Weights of a small transformer language model.
Size: 9 layers, 6 heads of 32, MLP 768 tanh GELU, vocabulary 8192.
Architecture: LayerNorm before each block, learned positions, biases.
Each number is 128 + 32 x the weight over its row's rms, rounded and kept within 0 to 255. Layers, rows and columns count from 0. Numbers have three digits each. The size before them is the row's rms in percent of the matrix's.

# down: layer 5 MLP down (transposed), 768x192, rms 0.0788, rows 666-749, columns 128-159
# up: layer 5 MLP up, 768x192, rms 0.0863, rows 667-750, columns 128-159
down666 147:090053113204125150165145136167102121132139077160091149162105145142108181066175119156136129130115
up667 122:100182170173182185150168183097146112152141148105109100086118128069166049182073170099083112146149
down667 129:077146132164135130150073121135106174173114166162093122126117161121074121099103137164197123148092
up668 121:118056136073090099104116155104126136094126159177095087172127123159175173104156153169149121130184
down668 133:102116146166139098107080120137090063153217148091124129131137107157118192117166129098029096165090
up669 100:134142124105110110138143137106123070132103152132160138174119163119143135118126131072082167146144
down669 100:154161135086123165149126115161107118070167173166138130119148137184114082107126143135120100091130
up670 117:154162142067122145123164142117144071084123153149165147160133061115133111089160130137100115139181
down670 114:160135053164143109162121137077097142090164140115101131101112182089133144093105116088119171087070
up671 115:171143146128126096117207125120185114091120130129111065163145077132162115154089142140130107134141
down671 107:089161179099127139171175184199110078055184086139120141118154158173149118078122121082126138137098
up672 090:162149143138121092191100095133143117081148144048088116131149112124092115152156107172098136114101
down672 086:114146115132115110153155124090176119163105167122082129128129106108100103111119168122127155171204
up673 073:112121139126080201130119149172146088166178093147114144025133062139193130184091187130125122115170
down673 086:072167131084112087146129078117038142151106138172163118120106118102119158117140154134129077119139
up674 069:139089130182116167094142148100109127149123117107164226191119097093136128182086141158146124130148
down674 088:117078211118080103148150072120116151127168177200100131155147135092083130173133181118082069082136
up675 096:163095162121162169198142198067125115062155127131090098133169053148163165119104110133156180141103
down675 091:129128122090122112142118153142137146133140056141163137127114199079107117128154143092136125130153
up676 086:115140185107130161087101167159163103124109145122117108148095117115148113074182163186125135131162
down676 089:145131087147102127119094180163152167134183073111173125129128108124109145127115096129150112123071
up677 119:125116134141151130161130148143174126125167116083111086121154077180170139140138140091159108154197
down677 121:132143164150122137106078156108078108202117171081114134155102112130081083163161094135117151090047
up678 074:098093135156151195099161116115126123156084135139128162142091139088172116123135065117132108146155
down678 081:100159131149057147118115145112138143095082093154145097141123169125099135136105193175039136132104
up679 094:177142137062159111129153099160085115132078169064084137153128157109130158152100096137087134112106
down679 093:154101187203146151150175173139167194135160100148162084066117078102065124164109163158136109152173
up680 079:122076117109188113179148138141143088135090146154128090098153087138159156133175108086120137124125
down680 084:109129098142134132119124123137116170136077009156142116145125164146110102124121120126154113116146
up681 103:142127162112150090186159103150146111156146131137150136103094150111113144145131086092072069107132
down681 104:129138143124107161129111140121154151105111095125096137124111122136124118131161186144129118175128
up682 117:121100117127163098153179114127122153109255154124083140119138108122145154120129111102124081124136
down682 109:119160094160110131146135166112103124178131083153130126125110087151122161160118097084208162107154
up683 114:070183171064115102077160161134077094099117169156142086096097206116154144159164148144127191131085
down683 107:097101179151105128119141158113220143125115088095106142132193108153140102141117166215156125117099
up684 117:244141159089155137167212111056103119160108167104080132096100103129106138120132089142171081148144
down684 115:139153136100116079130113127096136080097165127152069111122104080139124077114159157096077117131140
up685 080:101120147059072167163084175096151122145161145109130079137091150137127189101110134110137166157129
down685 085:169133123111150121124090158123119173150078049107148136084140085144097153171130106086116186137142
up686 109:107075144086102126197149092113186101087205164128066169093156109095192106118168157169135166138153
down686 108:150160080184125169151124185143099087108088133056129103119111137170100152075154128080097073128175
up687 109:124147141111141092143119211120098101143211132105137193102163134108155137119118072150142139100141
down687 107:104107178159114154087119120117101042153059132126125129113106099210159071144197164150125109157105
up688 120:087113178151091163107098117127073118184135129148190148145080069126184163175134110130114118152113
down688 116:160119125080135114076140090116104097145049128130143146108097079070112074138100122107107098129185
up689 116:161090177144134111089171087138149087150214118123114175132112116154104158160136099149153092183095
down689 110:135101101105130145167148109133133174087130106163094100179149128154133157113087083169132086059146
up690 094:175142093095205165179125131117098148122118127079163165150164120130156112117113116152077174103104
down690 087:185120113124164141098129069134133152125051118117125104136173082113139104081118137123128112130126
up691 117:164141144152082176166174159156146120143098112141126184134140089061139186159127132103114111182197
down691 115:084088120117102084105144080112094069127101093095130104097195167156085172153116139125185144100104
up692 101:126097128110129164148084049137169109103144127106190158077143199062138158158133114121137110183120
down692 098:124086098129183198174088180089126198079142089145092097150152147127134114116107153099148153181076
up693 101:114113145109115164095177202131065152164121152108130091075128067148137143112115089129150054056082
down693 095:186188113151151145090081093130156138162095142169128184158143164144131133197141203139109117153068
up694 119:158115196116126125109159115177132153137128176143071130135191100154107122172109142134144092157191
down694 117:110171098126115142112103108095099137162095143146153109113115083057151172159059127110145164112146
up695 099:144129161153108151164092078107176124111169141143131190116161127102145119140142023127137129178156
down695 106:063141103109118089073132154113140136100092061139079158121098120198115102153125144132107138185159
up696 112:143120168060160132110176149049091119188154170102131193068083150095143126102189123182119121131116
down696 107:135050095132077066190059135073167155165155097141122163078135134071083177111170155141077120205112
up697 109:133074150148185142104174121084137119130046119128072086159123112104160143131112079109138042158184
down697 110:161120148136060157134130086144164167115188131084093148094117164123138107145107107143081139117165
up698 110:150149167112163150074143140141156084105100150110123155048098130135178121102158131153085144154125
down698 109:120126192167134117121095186119098073100134121114196098166144129099159078167093161083128126185159
up699 065:112081130116141171092128076154132141142125146129125122139081101053144134125185155159141113144125
down699 091:131089105097084155089120150173113136094120082154097119145091111134097172149091115153108163105119
up700 109:094076146130110195093125118088107087235140169115105132063094154133150116189098104117112090158113
down700 105:096117160162113106081161106126088157171127151129128210078149102132089115134112152161086107134067
up701 101:094060156098080132106117146129097109140141136101094135110108066136177129137081146112165103118175
down701 104:124125148099140132139183095119107152164101184172057148095115115194091139068097100149138125148155
up702 076:149137176151137150096156105095143136071126117127194069111166144173192146145184106100110122143156
down702 081:129117096104108105138122087127171074145121075099128105122089105148117124147104108117106151135122
up703 102:091094134070112130131178126093158088135159159132081177143109116077134186075141122097131085134095
down703 105:150182090144131166076126161026150156149145120110061184141187124139172111141119100096099167105135
up704 081:191102152108187123097119084102120150069165149099132133098187107089128178189086109111108084108126
down704 087:114143105172067153181122101173142108119091102147133096188134101161079128131068134127104115110135
up705 103:138084153152126150115108179108093117232142156103138114117089073134107063112091136092086089090186
down705 096:114115129138134121166193124100161083152112165137099100123112067073121081138067096106126118139114
up706 124:098091105095141137156176074139152112139203161110083118118174111062136095185142140101097065147123
down706 152:115178092131132120172068166127095157086101146155216096104151108039150167118098164114164098141146
up707 101:162143147183136138162158070106146101166160147115133203119138114093089160178140076133113107255100
down707 099:107097147115129119080163095115138187188138138109094123123124152093106153125125094199118129149134
up708 108:096140162118122178080159180130159125153068126148138079156138061147201112106153124111085099091187
down708 118:121168134127148122109108174095090124064173099139141143131164155199155078136141149126149120153118
up709 101:194117192109088148223190113146142108103151153103130077101120093119152126107151126189100107146094
down709 095:138143082160184115144173112142071134177123215084081119103138112155130150067155156173152169123157
up710 107:204157154108165135111173139132146115150132155109135065080085115118130093154104151143097140127139
down710 103:138119136195163175153113142151116188183093162097151113104134125101105081116152127155066106078073
up711 109:152086183145136084095091153109129079138138141136092133041140115141136148154190131148155138157117
down711 102:150145149123171168132147116084094107120146117148090169134101099187072114129083127163146160133093
up712 125:139157164059150134169157171106150104155097120138097184115118113121131156141147108094159103176143
down712 125:087134107100124135188077148119170084165108166139054131139139150144124098151170086146178147085110
up713 115:128121185122104175157117191107109133170143118120120183142128095156115111173149161136118096164167
down713 124:145109110119152122093054091086138177111116096150089086143170127045170185084125134132085174164064
up714 115:176154152075103081135103158103181138091189118130081127085132146161139136140154090155149140086094
down714 104:128063096122119104171155120137105074151104118179084079073123133090058135166159117086120053148169
up715 069:123141131108164113202146111151096112143146130122126143102088158137132124131124156175090116096127
down715 085:143148111174104159145062096079105153125116057157145150101092083100181138125055101097162153094112
up716 122:155147139144189145139128099072128102091180181125106143154185140107117109197147091147124158173124
down716 116:110138115109139082185139138142142152109159059099154133152116039071089093074195146119050157133056
up717 122:237089136052121126177118135133137138110112143153160090140105170077153092138116130192115141151175
down717 111:086102133156122161138173166144086133123145156144108125095141118155180096096145136138170202159088
up718 103:061058196103126093099144137093148126089155177122090151143166167070170177148161065137080124151099
down718 092:174155102138128128176120119195092091153130116068149138111128136135104079107092144103116133113179
up719 102:198092162097148166141188110117125148184143103103033115119144097136144104106130138108156113179117
down719 093:154092079105079121176137123113135120071125110143156096127140178100112167170125148127115128122165
up720 094:054107115185117137122100144125112052140104115059062113151199095120109085172113160166143144106176
down720 096:133156131101147110118147147100078104126053139168120131130091105079061156192056102140142113165128
up721 105:123146114087128104113107179120104141167218121127086073180074218155139063133159141136104140113154
down721 101:110153168180123139111172136103183144129114119158133113093159155170190167141128110104153125106130
up722 113:158124146110120148187146183121163131125134157133127059163088148099141084130178114179116164163132
down722 097:065160123121127097105183152086152124137158173203145110138114157145186149119147138102158117154091
up723 109:159088159114169138144125157122176139100098151106114149072141159153173118135121083145147129079183
down723 111:102168146179123157112175122146148133109111135208148141174124109163170114163139083126089064107122
up724 107:137101153174138191144165133047152123177170128103124074109186114089145119178112146152143140162201
down724 114:119160120076129127092116136133164125122119127160102140117093153133111088141165139072112151125133
up725 112:116076145101113153186098177150146057162127137141116106073131147130151146133134142151099076139181
down725 113:147162126165106142127119123088157160183139125088092163129125104167162158078165113109162101165128
up726 076:112182136165133086132126129146116103121126133137067151160131201114085158120117059088183184188115
down726 088:154133120088111096140102091125150153104151171198140160141104138096112102122135142101092075142120
up727 099:133154142138117112121157109122150135102094143126188082160181102125145155119118166129060135163142
down727 094:102119140079184128165141136135097160120114129180131128123166136178119128092135122111140141133142
up728 089:143127101083154135147125175128112123101116108095107140174106113088175094114115113198159150079161
down728 085:160176179111155084093138114087160138130148137125118122167187154164129089115167070120089147189121
up729 103:098199161162125189140122144110130109142122146131132113087073145134110112168163121089094124155140
down729 097:101030101185101136075157147120125142148145120140144108108132152073114126108105121122141182101121
up730 067:152104080148089170150146157124148126182120137130127115060144098145156097132143174093105104180121
down730 091:119169156076084069169144097141128172113158153147135163147096164157111120109174175111057095177133
up731 109:147116124093095055135135148151169098138167152132154130076115092142145158164115108058093158141116
down731 117:163113140135184156111183176117182139130111203120115155090164167151104092072161118140171067103114
up732 083:112129154145117114177164099063121140192158133105079122108112100128168113176070146085158192140083
down732 089:142113126140125155120104118169151143173135125134128171148146164171113112124090075088132097133161
up733 098:117132136101187146165122168111121115188140170124146168127074101131132038131105114061107126105171
down733 091:151135109080105112106094137134113100076113164165048084136117151162134143154120181124147190063096
up734 113:138082161122101166122166132148171153085138152179155122142140154085157136174146117124129137121139
down734 114:154174129122080183096164096136107149147222132058100189116139128075134087098144085116124191119183
up735 072:177102185112114113184140232119100076155110101090087067136092084150112084154103080065158126209109
down735 078:115132205127076086154108098091147139145100109103155168146110125117110096179095083166026112161120
up736 120:121065144129087131155134134075160102101127142148112103166154096136152127101117132162146112148177
down736 118:109129172137117108146168097150183140079130182143140084160139033106127131162129144089079150089094
up737 119:128092105162107113128152129140133081185149124123123117140098096108138088135137155161051140083154
down737 122:144067137155126165145146096144169158104107142160150092133083105113142153084120159122038100118156
up738 087:153159171112125105111118130063086064147125194102139144107127080158145104143174138137065168101196
down738 083:171122129172116118173210158156157092108104136072112091099116122153122110109131066097129173148050
up739 085:172179124112154143157092110135127112164150132081118134060103163154162126147124079105090142157114
down739 080:176204141140117118156162122152163163125118021121191100131160094044147199123115136143205138090194
up740 100:149165140058146123087088120085116102147156173137119178109122163119129099158073152137105131065100
down740 097:118066090143082132128192114087143116136099075222123086111129133100092199150116168139157158102170
up741 071:082108184071073197108132132085148106154109175139118104179123147128166141121125095143109127103133
down741 081:139114113108151120164107083150138096143115069173173077129125098097075099159132104139097083128075
up742 118:185103138095112113073110088134137096129152151114120072153119116094150129134126162094126122099217
down742 112:150147127118138128189152095171102148125173202114123119140103117138127166071120088124174128149096
up743 093:149146109104163161098072177110165106143169167143143165124124106150110165099070132113108106100093
down743 094:161128113137107132135178100160122149148138013106186133148128113124114099063109127068155119099182
up744 125:147125159080168126094131160091062163203126123132102144112115080139127108097117121142135054126170
down744 122:161209116103100106148100144093143141144125168147126195198120149159109106113158209137146170112173
up745 077:105101087113093157136142097156130102100097122099161137087133049125136130127096141136092176149146
down745 082:109112119111147116117115086139129154108115168117143130111096160091104123113125135110087137155157
up746 082:137148088106181138075107129177176107127135141133151133097180069142163127062110144112124132097115
down746 078:090139151205124072140113152152129182133165121169127118152106110096065102170068230109111129129080
up747 105:136065186125114135171160124126117109134122126105159110101111128158183054174126118170092136140135
down747 099:122119086142142155047157149182134112158051066143125159079135164117150162127151170175121119123092
up748 106:140128133125138064112194178087166102113048144096126133124118170134136162111185137139157121159109
down748 107:159201068100177158112123068149073185212064129116111157134140088059110094106107178104142155128182
up749 118:116112112136125164086127133139102111149152140116173124111122131126155110097122133114041081120138
down749 099:098141100160117127099140159119134157098155142119200096167135157187162110095113083130177122162179
up750 090:092175140158179113047115172098139146119130158095145184092187084130135145120183102141178087104215